Part of a small language model's weights.
Size: 2 heads of 64, vocabulary 2048, 5.09M parameters.
Training: a variant of Muon for these matrices, 14484 steps.
Each number is 500 + 25 x the weight over its row's rms, rounded and kept within 0 to 999. Layers, rows and columns count from 0. Numbers have three digits each. The size before them is the row's rms in percent of the matrix's.

# gate: layer 3 MLP gate, 448x160, rms 0.275, rows 202-230, columns 0-159
# up: layer 3 MLP up, 448x160, rms 0.292, rows 202-229, columns 0-159
# down: layer 3 MLP down (transposed), 448x160, rms 0.32, rows 202-229, columns 0-159
gate202 094:514529489483482516502505478482544479471488498534486491503496504493488520527493526536461510503527509462521511491484476509509498481463513521505488478518481448539523511455521509493477512513465473469501525448501495526490467480493469503459512513503493527506516468513483458525514514535467483501454469464497473549485486516495557524486493482533481498511471522531509463484432467471490522484487498521492539489459471504521508483507499506468553470481466505535542571461499455515500495541471498
up202 098:484522522468472487514538495462533509470509515477477515504473476523548489484520518508533468491468474494505476520420490488556501494444509436508462505510526478510488474519478480529476509510502507514506479504468504525504467536481517498506456498510490457496481501483488472457495500523514538525510493486498524494488503533478515524490519499513505555504501585525484499498520543509510529459523504504526525477508518476514489517545533514496546476460470466498527517501500473506437501483522497
down202 099:446505509522460527516500535472523488489522483511452498520499536508501536501496476495529478500501525537496551498506521505500494461535470515520505490514482552489522480507488471507485531509507504491519518496518523518474496512514510537504484470487493508514457510521489498473598531519492476509516457493512478511451561481520511518477531567498495506542522504470477475517488496520469513494501521473501515514488501531481525467525553500493554489513519516568507485537494459536525498494494473
gate203 098:554507475484466534488528503498554487509505499513538476518454506495519528554519501520506496484533507538562512468522517498520458497524529513489504547486504492517494473511500578508528472517511481550503494520509481476479496484512503507497481516533524517481528506483476512486496515535484510567454475519482564493489520488519518514476468512503507476515495484458470470458520517514508509502511488507471514479482499509522499465502546496498492539490500529502470503536462457504506487469527573
up203 100:513502462560480499517470514497516479458448469494529522507505505506488521509497467494507457501500513500465502503518542489497550474506508501503494467503523487520445521471551463513475483465532463507509499503480461525470527515487496455530481457496475490495495501495514549453491506500470498534527446525463488493521477523503484524516477497517495501548487502530504536496487501500458533475449544532515494512526510510544483508495500509512522451502538469501522491555530504481498549472488466
down203 097:474519542528501497484515488529485518519476504462472468505497462477510497565494491539472535559511505526474527462470502493494536481520530491513459521489490517539512467502474503533456564474528458507473515474532481482485490509488487503496486471491506509491528493514489503507495470516478506453450487533475465522494488473511458492467543496470489517512502496499476482502494489495481459480521494547494448451535483478513472528541537503493497535522539507502459527490488486496493438487485489
gate204 099:481464515477525499466511510488503499529487500501505554510515514449487467493490500495475525513498531520485541529506502458487451524506469535519502513477518560515533522489563519553492495494472499474510476509499522521525487505503489472519509464531476478444514511495484509475514518536479494560493520507548531475533572530536525507501498483459495455507511496493514520501500514499461511500537473535535459480521525468510494530512484520544511479475500466492472546520498471480495530491502476
up204 100:459528510541490484459547507489474506517520545518429520453492482484510465482460471509516528520483495509496489504495498512495504504500521468472545569472491496527524472520479505510465504551483537518524501513492488482543514465524491531492499501524461531498484484508493550521566522517479488520488504510533505469546462523498487478516478487506488489514458454487510499488474499504469457530507504480529490465524510495490509497474537452538519485538527486522459477468498475507484509501504470
down204 099:520517483525486502507530455519475467502483485540487535543518502543514521490480491521518515529470476448517478486552459508494495496520508525509478503534561440530513526499480522515501486505499459468511501520493517480464476531509476523506492513455510476570478500508478474515507470518487499539510489502455461545501472482484504506510526473521509540519497496486498513519486456535577458457498486480504534539465487516531513509497512499512488488535519496524519488507474504511522527499519541
gate205 097:476448465512516481546492499499555500508503457485503487520475472521493526459513490516510516500540559513494450501520517468452511456493508553471465513500466544526510487487508485441525452494520481505495501518510462525458469508480499487477463464492508525512520476501527495507481520505507529511525475503497510504537491508474530517502502520474530522530456499526523554518476530512495489487493511525510511524512491544478480477463467525524496489531508509541485496524498507520463559504527451
up205 101:540525474512522487498511525492481492529462534475489550463522499535513467503523479496518532465484465503531513473471461472482486505493520479510520467494500520446537472522481504519470504539478511527513538513541487478474528526514450478478508492469483505474517493519505518472442496515486467518486509460505557536488499449523472496508499510500475466511484540488499528470520508432518523547498456481482460454461518508489485504515484469491470506521535491493476475496492491524493473486466518
down205 099:485462520493527497485509461491529483567477457480497516529452475521521525545537485501512534506467506487457490509485510504521520451500494543554500517517499509495506515546542526511505510489505489489503516529498554496530549460512500517484528514482509539501518531523483516496516506450529484499495478511487528513528519481491527462542519513509512478506523493498510473527531455459460508466498542532505533536531496508511473503505534545530486494497537507513498505522489445516523500511530554
gate206 096:503478508511528535493546468503521466505484481528471438483500506498440547477549510484474517486487502488538486519535466529480518474506520513503496484515487472526486492518472486483490474529472472513481543538515504549492476522511492466471547463496478504523504519515558537525468486486491486508487475497475482513471474494441466522499491467486517461513481468509471501495510543498496475480496516516465479490535524467531527502490487572520521494468493503499503447504497495459463474509514479
up206 098:514514498515545500496517545474498527530461465515499533541555483515476571491496489513475476515494506502496497525511483514474492496507473544493476537457503471502506435520533483473531477497500475510485471502451510466489525513527493525492480509517543510483507574536505476522473483482531513486519540496476511536516543538469495466525503477474478506507506513529512489494478474500488518507471482471495540524482487484480554533472562501481517474514510499520492534510492518502478492460502458
down206 100:491476461491483505479502492481530457537527458473479469485459522513451473488461517478528511511504468455497508487461473499488517522530525505485466495546528535495526537488474507461512514553455513492471484500509507528469474483530522475534540477523503534505511500527537533480507475488468560466479460486552565482524453498529518516512481544493529470501514500468510494491505484502518506484519509526515466499528517469502497487527501487485466507512472455476518521493470509484500487530503499
gate207 099:494464520512462500486587504534496490495489518461486506515499489538459495465468500511504475444556520500484515443507527519490478463497512529519486479492516488477517499478522492452489503481462493484464564487525515521516470468481462500548471514508520529509513513480509516485496500499526495488494485530494524507489508492519557444513509494516460493520473502486497491499515542506493511503486509522505497519516524539521519498519521569490541469503487514490455442517518477522503519490524555
up207 097:526508491497517536506488507520505501486493477528500512478495504527526522514506451502525517512512542469473512495494486437516535503503505554495542538503469506495469495494478525500531510489488536473478485464510506416485503499530537482489527567457528495523476504511480506513516485453521507508482455517476540504550523508469487542518516470498492546500520483510504443491502504493471483508474463462481478496519481471520501528447539485498478553496501439461508503508496509476517513508520505
down207 094:500498486512508466477468488518528522457519506519474478520472504512528446464536492468506498496478486524501522470476492526528535497511489505449495493509487508507512437539541502501512493528501456534511467535504506532498485534462538490486474452472493437481531477514533505524467504518510470478538468491500491530513502532520483446511490563493499525519460519492487485478539528518455491542502510489537510488495513511481496500515463539490492530501542545518486491519492463519507505468540476
gate208 102:531513509477463492528488532512493461495537486540517485529517466483473491534471499571476473493578490486519527480522509531489483485503496500458458532524560516499529478508539447455502500486554527484515532494485526489536490503490491541501501522512478499495542506518528476545504528489442482469478512511500475514493514492497468476505508514522517510506507437513523509497508484509504500471451524499484480445505530526501471488482520492507533496504486513521553512507510520511532472474513506
up208 097:513466553560512550460518488505501544535494552461514478476491505535503497473476505508516506480475474557523452502490468507536463484490520538485512523550518490482478484479492471538497518504501494514487518512509495497451454473518469517538478467481513496509485451445522490486492493544498472480479446498506492484520520483486469521475517499484480527503516491506463517483518526474479459485471509485537486516502537450507500490523478463510473506497498461483527509497490517529452508533503508
down208 101:483493457495514519476474536526511533528514469491509502491484520437496508506539485455506528475487524466473476489496468474470525462482496462510495486513466521472485491489540549491516482470467473544489479479486482562509559487523552498527484511501484514487487535500471492478505509485475528542505500494497514511449492522527532498535499509496478467505490520513466530498503494507493551530473477453448530500484514486493476514448514468491491481496486498541448505523485498518501460482452514
gate209 099:525446479509484547507511531504490482510528480493479503502512473524483463488455557515458468493485497483512501510505476512504469522512518492496527513486464494474521525532500480493482489464532518473522523552532451529507516504511513496514530499514467496470492475510515532459494463545489510544506463459501477508476458537450517507512453472499505482502499466546517454494481569539498522503530482476516490500471505514522539524511458495540507496524538484505477474498491478514485533506552508
up209 100:488534523500492505517531479525493439533491492496484464501490483525509511511512482521534517425536473525485488488539540478482470471523525469507504467485548504521509526466446492464525484533479518512483477479500480432489526535469475501561462497518522511516518484508527469524485531471530450522501542486527495497505495520510484510510540499501524478518508468524511495499487525471493474497511526476500524551554498471505511473510552500492530493475509509473501510499455488489507459503469519
down209 096:537525507468458515539526497482455509460482487460481510447486507505490487509504500480489484454459536522474523519520494494470532524514506487491517516475460465492523486509469496473496472499493481478504501483455576541505520495470507480541456488487495499488508459487510505511514537515518504469518531513463491538513501458498506505558437517482522470487547484488484481473471476481508497528470468502534525498473532500504509528503481494469457481456494537494506469528518498459464502528477495
gate210 097:455507467455478481532527514509519518521511509529468529497478499497501494505465554508489506509469471505540490471526454480463497463480519500493494439492507478526541502511463506457500461532524502467485490474491471490520525465512475520462474449540516519517487498505477483491483475529519516518478503543519519499485512509496501566481500523509498503506497512457528472542530518480519531495525459510528499461510433522512480549502516497528483481502535523501500450452477473521519516500499478
up210 094:522462491491504528475512504448456508490497540508507514470481462518518513520524519512506485498501528513516497448535509486487496502509461464508549508519498471483488504504536521472491484514491471484475484504504496483534518521478484520502519481476495500516524502516485557527520489498514531482495480493525471490483485436501503483532522458527524494542460480552504466466490532518548475534518508475420490513462538479484515470518483548492529490488486506513532532487463470534517448531534527
down210 096:520547512523501505500483532502492490487509446523499497549481564492501489522531485504496435500478536488487483545509500518538489502500500551483514515463497497537509482472501485531502484496502521493511473526506500536453475515512546468474482490500484544490439500511490471489517507453540532528486478466495534495514505500534494514476485486489481509488506510469485544507476482480514496522506565510502485506550484550528479520505480506530542462455531503490498536488475479469497516444459501
gate211 100:531451466489476501528543496519537480509484513474527480509533500478480444479496526517460557441528512530532506513484522502492497514488475503475563496507472504460524515498521473483510500511482511497517496540548484499520523511459481550486528508524497479471461486496509519458523473508481492480493506463508517535468519538510527450489523508513495515525479528478500489541499495515537488505477518515499500516498501430506474507514485543506494459459491523475501538514501525469483504522539557
up211 102:488522475501482512465484486528519523503506511464493519513452479493508505534512507464490461477523503507505510516529467492502535518500512484514490519532536496522523474480490487488476501512533564475524455491475515473448465519484505511499501519555495483502494533519545479466459458514529463526455507520505504479470517434494483518545511563489485471495487527535496504470522483540458438503493496489517492510516480507492500512489504550491564486494505453511487507495484463514471536520475500
down211 094:504529491494534502462493424477524480469528484520497469486506517537529542522517518479494512488487470504531543515466524472482477495470532502505507481535471492496489536485508515455550548532455541512530515529534493503477523471518497495480496519490530491484490508476520457496485516502522555541492518453502529540489538505492500514489488483517492506560484541477538512499490483470513519480507480538497551507496508508505523524495532497501469488489491542498494513515465498502443485443514534
gate212 100:498505540530484504478457510475513508506514518503464505504500518509482490505518514512522506521486514529514509505529487544533443491502512478509482496489479495526470486534513522521485452455485531466538468482517448519527543511504476445516532479502444552500496503484490476523508480524497517524547556500486488519507516487552516494528480522533449534561482475540490485493512533523495515492516512462516533547463510526477496536479498469467503480469506498528536493501496495457466471474514497
up212 103:514449509503488486488514478507488458507495500508503479512480516508496460488551470478493485463467482480515533499482465481533496529480510549477492475504523528475467479497443524465527525492461483524513476530460513486515501475477472491525475497524479529478535523464470498489530501455564441449543473482499502506475502526513515505550510499475477498513478525486494499530486512437519459490499466543521509489470497497477494519469455528494483519483540456470495506481496499528468522507480489
down212 100:553496513543431477491500509498448515459494505515482507487510537496481512513516472517517537526491554523482522473579503479547446513504536501488504504511529483510472502484501491476520508484516509502490531491508526537446517524502493516524527475541483534576521510474489511508520540504508536478510496526502517446487502486523506507498498485519484486544468528539460527511492525521497533514544450495529486532487476507513520462506501507464523518506463494516512496492527522506499468516503504
gate213 098:480490512496441501511516476514495479460563451471486494517495546488515495521493552514515492502473507492507450497450477514499504498525461524488485510499489492510538474505508509455460511463495514537496496468502479485549457481509483435491513516523491540491476467480476487502559560529506470502468515471468493510502495533457538493452498526505499530514481456519513539489524510492514502511531511510496515484493509507497470499524508534475516466552483464522482495532520494504471534475530500
up213 098:518496473478453495467498497464511539449499503512508560437509485511528495496489485494508496520512493501508510527474454513505512537449510507518515493485499497430489505494473470504507496465489514550519517548482468492510487488524550473500491514490470499491502513500489472472523477489529514535471512502530521511477482456506481517499494478520504474535505480528512459459504558516524543529503522490525463470526533516433479504449526466497499488479456491515469541486505505510541530480483483
down213 096:464517481489524510487525485481514516541477475510500487484480528524506474516420523531512483494512497495483486520507508499479496555516512512507473527480530535512528498454512469503511452482507474468507509526532511477487530484464493514492496464489476481459492531525508484510501488514496471479429506507479502477489561519504468506479490503516461497521524464499493556545511473491489499490505490513507516507529509551525556511484472532498505497526473477537500424474454510478521551461499523
gate214 102:519511514500490542481505447510524551516513460488495518455531464494522476496529474483457530461501505496536520466504477492513489483467464561464509508503529474475548502497506485531541508474490452521507501481524520490473477560502502495465520475485538469475482498470531475470517509507450503513523461515527513514469547535510473520517506492499552532499502503504475511477507501479504524491465478487483465499507471524483479495514507503510517461481523487461440463484547506465493501497522472
up214 101:529554504484496465488486535513489544463513473489477514523497539514475481471506483512463496469498491472467476501481488477510532483531475508514520449478521531499475527527473482512531479490534527527500490517474510508449523516529472500577488497489491495499472482465526502499488503437476521497476508514495447474517525454506509493495508501546516476458516490524512520511528491529487489502526495501497465517500508492531458515532490493511511498469479539441507511513468430535524520560514506
down214 100:488467491540478499475484499477441476479490519534479506495508477530500457481509467508505508461458510487509540455498543500520471454468476523513518508496479496560519521519526514488500496493489520482523523506509483484535507485469526548507510483512462538459496473466490471450515503455498527519518498532540462492552465499468517500517489473463492550520536466515496532468474523499540503486507497487471543516522502495493467497523513481502539481474467526500498502531462535488495517486482451
gate215 105:551501487473508542502503492509494500515516530474485475480530538496495493519458530534497536490505487486501492498478458510521479510481508503448498504510477466507467491505504508483538528528502524466547467512441488511456531509503469497496513512504484511514501498519514492510526449557450498544507463494493463544518471520519498496465520491506512475518506524466509534505522514471478495452522497471536503487453472490464508474488510519508520519508507513455460529525410493513486500482552465
up215 097:494522508490503450486505528496453505496505464499517521499473513501485489470529495493517475558497505526484519491553504475461481490514540525513479528552547521528524486513524477467497515496489488506493509505489507513498487543500479518491495517561508500466493497520494543453461549485495516495479492487484508459532536485484498505490543515503483513491509505531487516519475503502467522539517565485481547476487522522558524520542505500430485521504500466473499495475517508527547465461474547
down215 105:498464498490464491494515477499521479489439543467475551515464491543502544464501525528523501518463498474472472491521520524518521507536462492544473521503501510516500485452488499525505476495533472501516549512504491479515486499475497546503466500441508493486538508512479508498491496510503475528493506514503546520489529455488525491490497533511485480532497495484535521498497450453534501511491494496488444451466516498498464547487532513484458472517482474544477543488459484479535479523490526
gate216 102:497509526466510473464522477493515534539469477540497496474477480486522499513503502475521504491487489522488521492489489483512495507481503529536516490513489526473512505485510475553537500460510496486470471481465507474469478506506484486491541491521510518512519476471465467515506506582518476491499504515477492441516467529559480506527521482510472481484503523545506468469499486484507441528563475473475458484485486472505510504484547504471496515487537466460472532498443465501500545489547496
up216 103:504506511512474503518545490504488478485509513447517473507478506537511476554470542510486503468524528503534495502510483525505502523497466528524507467482484536488505446491501511465545527510533550504538499479548529512503491449504471483516518483522486523475463482520456554495519496485522499494520469535489511491538504482453493533480494517513541504495503485453499526504539511480532516514460521499525522481489512527488517481476540565534498511508512471536469510452530481498535523479463472
down216 104:460493500543469522514483454518526537485506467528483494532537527505496554458500483527482510549506494481486463522526530533513491463458496492443475479526477489515515495492496507498525513456488510535537496519483529471539535488503512515474505444494514468536494531496514515475470533506450503505463560501506500486494524492482490511470461537529493498504481499499485506538479493520520527519503459478521524445449512473500513488520513533515521474503481512547484516470525531496481474494511463
gate217 095:470506479494479520502492464490490478458502524464459501445499483513480550495508441517513481553473539544448474500490521494493473513506486490507461527498496467465540481475511544512484507516507483470443461532500493544550473459525487489506525500490492533524484504500506484542476547487568463525466491509521502501492501513498518495519496475489518454502483525478512479469514508491507529466526523502520495536518505503461514474492520481497465497499487514501524527518472463482475482499446480
up217 097:504549505520498499438497483516485442492485470471530509512540500516465517499506493474518502535535490485500520472485462486477502485526505481530522496514519506543449473488462505480524499479517508486493532498495470484477511451483533482493467491479528501576509484503488504464511496534514473585492484528483502491502473487498491466538498512537519501502528498570538551516506485498459465521460488483507503486484503478530513502491497458508490468470540507447512489492473503478502524468514509
down217 098:467446516515500505552499532540500487509474542501477516495532510505487528518501482502476507442444508532489493503497472508503468555502497547459496506490529519494536513494534542493498486458488499508510523538543510484523470503529489480487510518493545525499498521482509481519500518473459514512498535539521496458454509528512503527512487491487503449474492507480499519529492473501472533553476506538517521477502573503492516464519518544492531495498545499507447523500517453513480471492480509
gate218 098:514516506542477480474438492480545500494535496474531519476476502497513419477520518510553480500531524507535486476537503496476514521505462493494475509521506524512505492532469500502508476480447505511522494490502540489486482467494532506475503458539486516513513515491474506534535514495492524511541485477498443486491454540485514504494526533487476527468510506464464502558494513489519470498472489448506527497525490466475494501505509510537477501480504453494445508485499523518508438529462508
up218 098:522522526530490524552550490487487467491504519480497495540490505508520534538502481510480487521458482480520490549492517522532506483494500477503476510530487490511481502530496513527510522521488513489458467461475493497522526527474510487493488507477562469545478500497511484472502505476487490445462448467476514518507476476517442531519460492539512504465507506477503525508483439515494541504518523528504512481481495531508498509472505472462496499473470501526518470504522564485543556542461521
down218 103:552522507491525509504513463497545524486478504495537473471522521461478512472515483522566476480490496501478531498508457534497469476471498512476537541511480534481461477551455509529482515520493499487499495519494478524502501521520475463519488471439494503499458504486479514452516543567472491513517500468523505512499473456519484513535477488477455497527502494534570463531486523496473502513485503494535499506496516538477477505503511508525478490522487491503476487560510495475473499507523525
gate219 096:448504481466540522471520525513486509518512526489434499503505497540501496495519519513506491490528499512544506498484531565477504488542489516539510504457495515459504467488480553451458475500479519511508509495475519527458496535482498521546532480541533504495512489478513485510476527533513486503487509524467486554474464481507474498487493547528499499472494473479493523478531521459499459528485463503508474450514510449495532517510489466482508444497462489478502486514507489472527491545494500
up219 104:465535464504483503530446475491510458543461480467491511484497480462531481485512497521472482524517516465553487508541508485475551508481516492441526481472509461480501500517495518494496528523480531516481487483479500505506476485513552531506482491484524538515521489497526453506482476491517503502508505506438581498491499491496547499490535527477459508463435516488511485491484427523483493476471501466513509484536521509515502518473516505478490499498508488515547495506499460500515492522496466
down219 101:496477458574528505498498455510542549482540523516506502501473477465497521508507481515479438488493511487481508519533482497530484476527491463485502527487508521500460502504484480532500482487546518512492546498491516494502576490506541491535512520485485507487477477538506532488475540500552541510513482512517515504512490510532524491497553501478523485487528511537503486498514516533523442464475516473450502519501523513524467477515473520476529473499512515516507493504484483504516547506572496
gate220 103:532502464519498511494509515504459516477518454445470483491492469485495489507526531515501477503479513450479494516449501538484546491556534461546515494538560471525502446481473476508507505510459498469507542524476501531528505529544506519531453479487497465521474491467465473502507479529443465527478490526469467499482478519474490528507540496495488469510460508487493545467508485492502483460504464506484512523489463488485481486495497488516490476489501486469474497476507498491485528507481464
up220 104:510455500541521504502526458484528521487505470485543416505525510522468503518467524517505480486495505498518473507493513483503480500518506514522478475515459507501497517498487499536506482516540499487489575499502482450497489480460501470513523522485486497526534477509496481489462469501499487501480494499511494504510503462488511517481531497510485464527499517446481506514491559486481523533519523506411486489506488457480501488459494480520542507549483518501564513503497447524508517543528543
down220 101:440511507493480522528474525481520477450453492489496539520505498520477498483500533471526524524512500493514535514516466527548507506507488515553522508507508475498511495509514489450554547480474489574474478499488500541456480508526490488531464524484530464559526472538491530499492473464484510448476493462503511498537490501460532501514524480496522511469539517516511530472517485490502471492513493506522475508456491448540512504503499497482480498518489494521489490498538533501513465467521475
gate221 098:493503516494476477479494474548495469495516507510437530537469524508499519519538493482514500529434493450492531508505454477491509522502533488532478509500477502557476446479461481500494524550487530484478511539499482506515516525476476541523519531480468512497516487498508516534497492506484436489527448514481515565480531478536528500523504500519482496462510509502469530495501496510497511474543492462514506495494516519467502523535499514500439486512526512538492511494538470528493488527543480
up221 099:444519468514521498513542488477465547497435526506510457496522532517497495508516502503512484487507539531532464480506496487437499505542487515450504495502497534523497518480483478477527455490512521529498524508536502536490484489498508519428490463545479479443521513500550480462484500481503508483502535458497478473489509537515474531472494508486518483518508522532510504500545499488471515508473544482518486477492476526502501491554503493507513511485473478528518487513541480475516510519463555
down221 100:521500509492461489512551449455504450506463471479515540495536478532507509523470523511496532484504549486493509514482517481513525540501484514548488480503467495477509473497514535523517502522506452483436473515492479518461506479528457504484514487492466485514490465524460490539501508510520476558508512509487512462518490529476518531529469514490518516519475502479512484473481521510498485475465478523461493488472498480451457498480479466432537496477490505502482466473488535506516482453514523
gate222 102:494488536501534524479520530509547496452443508482504463468484498500471450505491512478475513454477542489491469526476540474473490502520477493516505482471521512485499473440456506489463512512505529501531482507504530561476450526527498500472503482495507553487493531547506541459480451481510511471515534462526544485540517521494488507474515485515481493544512467478479502498507506494462443453495497505511484503479496492497465508479496491449499502515465481489495520498538494503480477508505478
up222 106:497494488471476536513471485502495482488582515562492547518489514549504463477511503568495506491489542479499504501515478523541463520489535498486520494498460464509518499504468517491496534451473502504516476445486491489505485505458484471506509484514500515527548474490506515476521517493516494517464541567476490468460500493520525477483451504497509528489481525472506494501526537503504504521537532502503497493483503555520513527510508571518504501513488464544499487498518477524504507503519535
down222 093:512503514487506478524526519548495489547465543491533476507515532495499492470509538507463520465489518479475512490461465512469482527533536486497510532481499501430445530507499511508478472514483480512530489559492521497515480509539482511534516483458529527526467525534526512494444465503466474473532511503519485503530440492492512512472498523535524539528462499508496477479490498512519475468512473515475480491452492464518518499519478538471499514504527509487467488460511472488475446502510495
gate223 102:530502463478485515514547491463530486482524532487525500546504491509490493511519464520487505505538519523511471504469502532479501439526501483474485497490531534481512492513466470526482525448496465514483501519446529490494501455543542527518531521495535505489493512500546509504476460514477483537511490508508491458534548554485501482480524532527446512506479488451525512459538537461503477514484533518493501505450517509536487501485511517506497525515469475516518480533475477496485478514483550
up223 103:500527452533473517519508508504542515514524552539511516517495492517469489502520493532534465503503525509526516514483501493491496545446459481492523483458487486520474496522478517477536505505463487466537528488487508498497476490578464497527520495475490484469510505470487498482512467500481524511518527545508537519509515547471536470483447505479478539477531494463494496518502558517498499504475521517492487515500494547496499476470562476478554506508524501545541521493499468465469497510506503
down223 102:517472571517534485524511525512475550498486490535466450476521511466541489526502505517505534493507498489509485536486518500514488524537520452485472485499500482456531529509533511507467501529519492460494496509509525489511488474491529462480436529504490495496504512523463550505550496503483489500500503497494544443447527508523480504482493551482496547476485533479493512504480457526531482449566469491499485518495484504460502499501485509510478518483498462478485473492500482493468469516489460
gate224 094:504507501560471487508534512491497514496518499524507523508498492502470527503502589460475461505458472518481481549474509491480490496512481487514508505511499462502526523515488458512509465507501520502508471535490487476499499493437515525453472532501448503498510535492527502496493514461448521517499478477514489497477490548444547513494450538500467529506477504490527529495468527520491468450466505498486533498495466481489519476509518511485528526518445495504481508534482522534533506509460472
up224 088:527502472481453502502499501475500512469518482544516495494545500497541491531499520500497469467507521531493512475524491530482514543531496538513483476532503572502490497513509470507551478485483548529537464515503451491505526501478447506483527463522545492485469488496473516499536498506525480498512479546507528511535563490518483521494477492485512503504550477492503464519462507479522519459507524475496429512496551509471515526498503511524502514521522514512479495476487486504444463471472517
down224 084:510493516454512495521481526526525452475448458493498495480534485482488473516452432519501461483484515540492482474527510493543504512456499484473481495501517541488518477488481473505485452509508477541493483489511519526506521491512521515521503480528507517480483518489451505518515525538489534502444530451468503509518530523543491470524554503494540527478486523500472455508535495521552544516530475494528529491513471508509511505486470507491512502486531518538505521475533519540489519512535521
gate225 102:513512459460488543489555496483507506481517537512493509522505497462522499444502532517483518495502484495486459535526501498487485534507493513517526524467480565506471472469468482495509489498518535457466452493463509466538491514528468513519481473513467514508517469473456511469523472484501416528503461479481486506536494501465511497525493489535470499508510532459524499485533486516438504486527478503516458507479490513527465525495520478511486489542527459507502543508497507481464501501504510
up225 102:458485489548503514509484472468490432492508483485475476495493477487483475494501475528537507510528494520511542476535512513482523474503495527525511530547470493535485511543507501484513532487515480484542533512526501507517508475523522466498528500475493448512517510473504484470483492548549529494498462491479495484479458446539548483475497488522580501503510492526512510487482463477524513476517506477447531489485493475461508449494497487507457526457490498524492493499486525479525486523547519
down225 102:463507509498539527482490517486504524461458511461547517518502475493442473477513524555523486405469535438509478472509509496498489496488497490499480504476516502582538509528544478494524523525473511523505529516469512480509501496533454492495512488537492484486499466498497476501520449499481532493484520490514525541484495516508493500495495531490498512532501506532498499541500476497498472486491491532510554510514473500505497495517522505514512521565472488493459462538486504541520488494486522
gate226 097:468538510517487498519541499486515502504483467505501438505510475475504487539471450523474458498508499490531522479469554456476510467471510516510480512502504519472519545534516551463533495495514506489515457493499524493502511478517542517502531539538467531489488495509488480503494509501533502482510498528463499523533481443479478515518507493500472547494460508502509513498491520529508477494494475587488496480520496482544516513425512493522465500446518487497504541499476476492492520508465480
up226 102:488472499488488510513521481480537540521516485499509493476507456481493501518531496505506474499476476494492492451480493477515506499509505474499418512506478543479497516530487553516528462500486521534509458435522472469488503480472493506491467486510483521530466496459504469481510490485480503532554437543429469496509508480485448489467482504482511506522504502448542504482443500485538511501484489473473471488505499509479486543477464494506478509506509478491499495519516479544542500526469492
down226 102:461472470508518491487476469521495518532426530502494531483482497481520450478496517516496502494496505515488538488535489515482510498481464475514562528509529478490491504502492513466499507466520506491505502517506542526514539510531457470496534473443485510471494486474494542483456514468513483512496486477471501503470485485492457468484515453507517513476497504496518512509504476466506458460465509570526473466521532508507519516485487548504541520477523527495535456495466490541471447490520508
gate227 101:506529501503507478489506491501488508471485507486506573567494489541458491455525503543510524500519482443500469525508492524539488464456514496494514502507455520490532499482490527475521505461471501499524506489533492521488505505508509508520501470479497458488525502497506473557482505520491496485457453498458480479516498502501527491530495540445492490515470509454514437521520511497523517437498501524520497514534509511525506521521499507480509522472514493517531547447517486493497498440527454
up227 106:496453485492482478471520507496503477464491514466482515490437480529539475488526502521550496541462482492511535522509504511511481501507507462453508492447509468541489535481535532499499484481485551487524543479499468521530517518481520505521504444493493504480518503506507494523453469488479470496513526500483496499481490516501532529487487503504481509520435489470496478494518507509471513526491488514450534487521556523472510499499544514488519539518538479480481498452517477468426496531483528
down227 101:559507497455532495472526522529483523534494493480494479543525475549506515469494502475505481493512493484514498523487505521444508485498477569508484503517471501504499503478486465508457498524478491488514500531450483458489474486516537521466532513516513488493485480511524532516492477527498504495506488528507479511512507489474502531454451564540489494518524451484565527520457447490532480489491526546481483476488508502431491519493479474495509507500464467477504460497489516461482508492486501
gate228 104:504472520485530485512491451479501464493512470540484507464471503459527518545540533544512499473493523474495510490494543498487459471511530492507502512524503492496479529523478530468511494493522505505532521513493453531454506503539496517554508462556462518485537482510470461519484504488564506503482450516525521501516496509510528465487522507520489532565509524495522521521542528507503470453463508520490522525503504521506477448511510521543493491508493537480493485487476484459512488528527481
up228 098:518497500471515539494547501482476473520502486480515501533480539499474480458538510517504452486497483527548507433479500506475448474492498496526492493470520498484481537502446499493531472498505459486477461541560465497515499463498485533501511515482480476488512484504509541523539532517477494526480499456473517493496485514500513513503518512481525525557522485528505521537461482509507483526507471487486514557505531515532479485500467477507477469509477492494499506498586460521500468509534491
down228 101:476519518519480500472517541479516500492471524453510515510491507497502482534514509505515556496524480460465513485498493507511490519515491509506470472470506503526490506497499478519429486527482527477495566444488537500476478487513512506505538494532497465512496514533477517458473470499526477528469512480482502485539465479534485464513488498509486466480531500506496497491520477523505530443472485499503480481512514504554482514416520487442446519478521486537515502540505490505502535525451486
gate229 101:503495518511505510473462510507462487462497509481496511492501493472496479511540461519555495478499535482493493492509483515487447536555481487538484504531480509531480530479472474509475518503510478531515491473549505541481466512512497511500508452513492523536517486513495510461483511484455525494476454522516521506514544553469549493493490483505544537506479456523490466516472518488468514464512514500519538486512475521484477496498528455541513519509553563493484480509501506493463521511489434
up229 107:496519536474477495501492479500498481501528536510496514515494455461510530484511510483510467471516457524466533531444485552509503483475529524507497516483560494523514510516493468479515484524481477455485516516478470493525540453525533548504475503460486500509456535475499536517487499519526518495463515455459515482497465524481489483542513515535503513491516533550518496485487483450523488506524478505500499515493509510466515504527501517459482454482458465496514482474483525521530541479451538
down229 111:527498494513474535514519523492506531546467483491477529510486544493481536496487527486508498512496528499503500500493510512538529507541488495482472519494556496540498496514533483466481539509482510464486517495543520489518530466527474499472498505500566472488515514510536527531551464454537523536518471512428460453508467493553451511507489491493463484505490499475477507486501483485483503494480495495520528479518526491531547517495484487510484500472498519486493529490454473552516477496456547
gate230 101:463487578454516515534461507455512458506517532512505526523516490522481526534528526533502524478457465552524465502503491470488439512490513482526495486445509489532506550537507516465480500479471496467538506522523514505514507498508520466537511501460495549497524527509469476490515492502479515504454508518478489467508512522521530499483530479507522493519535532505487489521490504515506508487468509536521571494504463506484471498491505527499481493520510522503515536502528538551503477500495534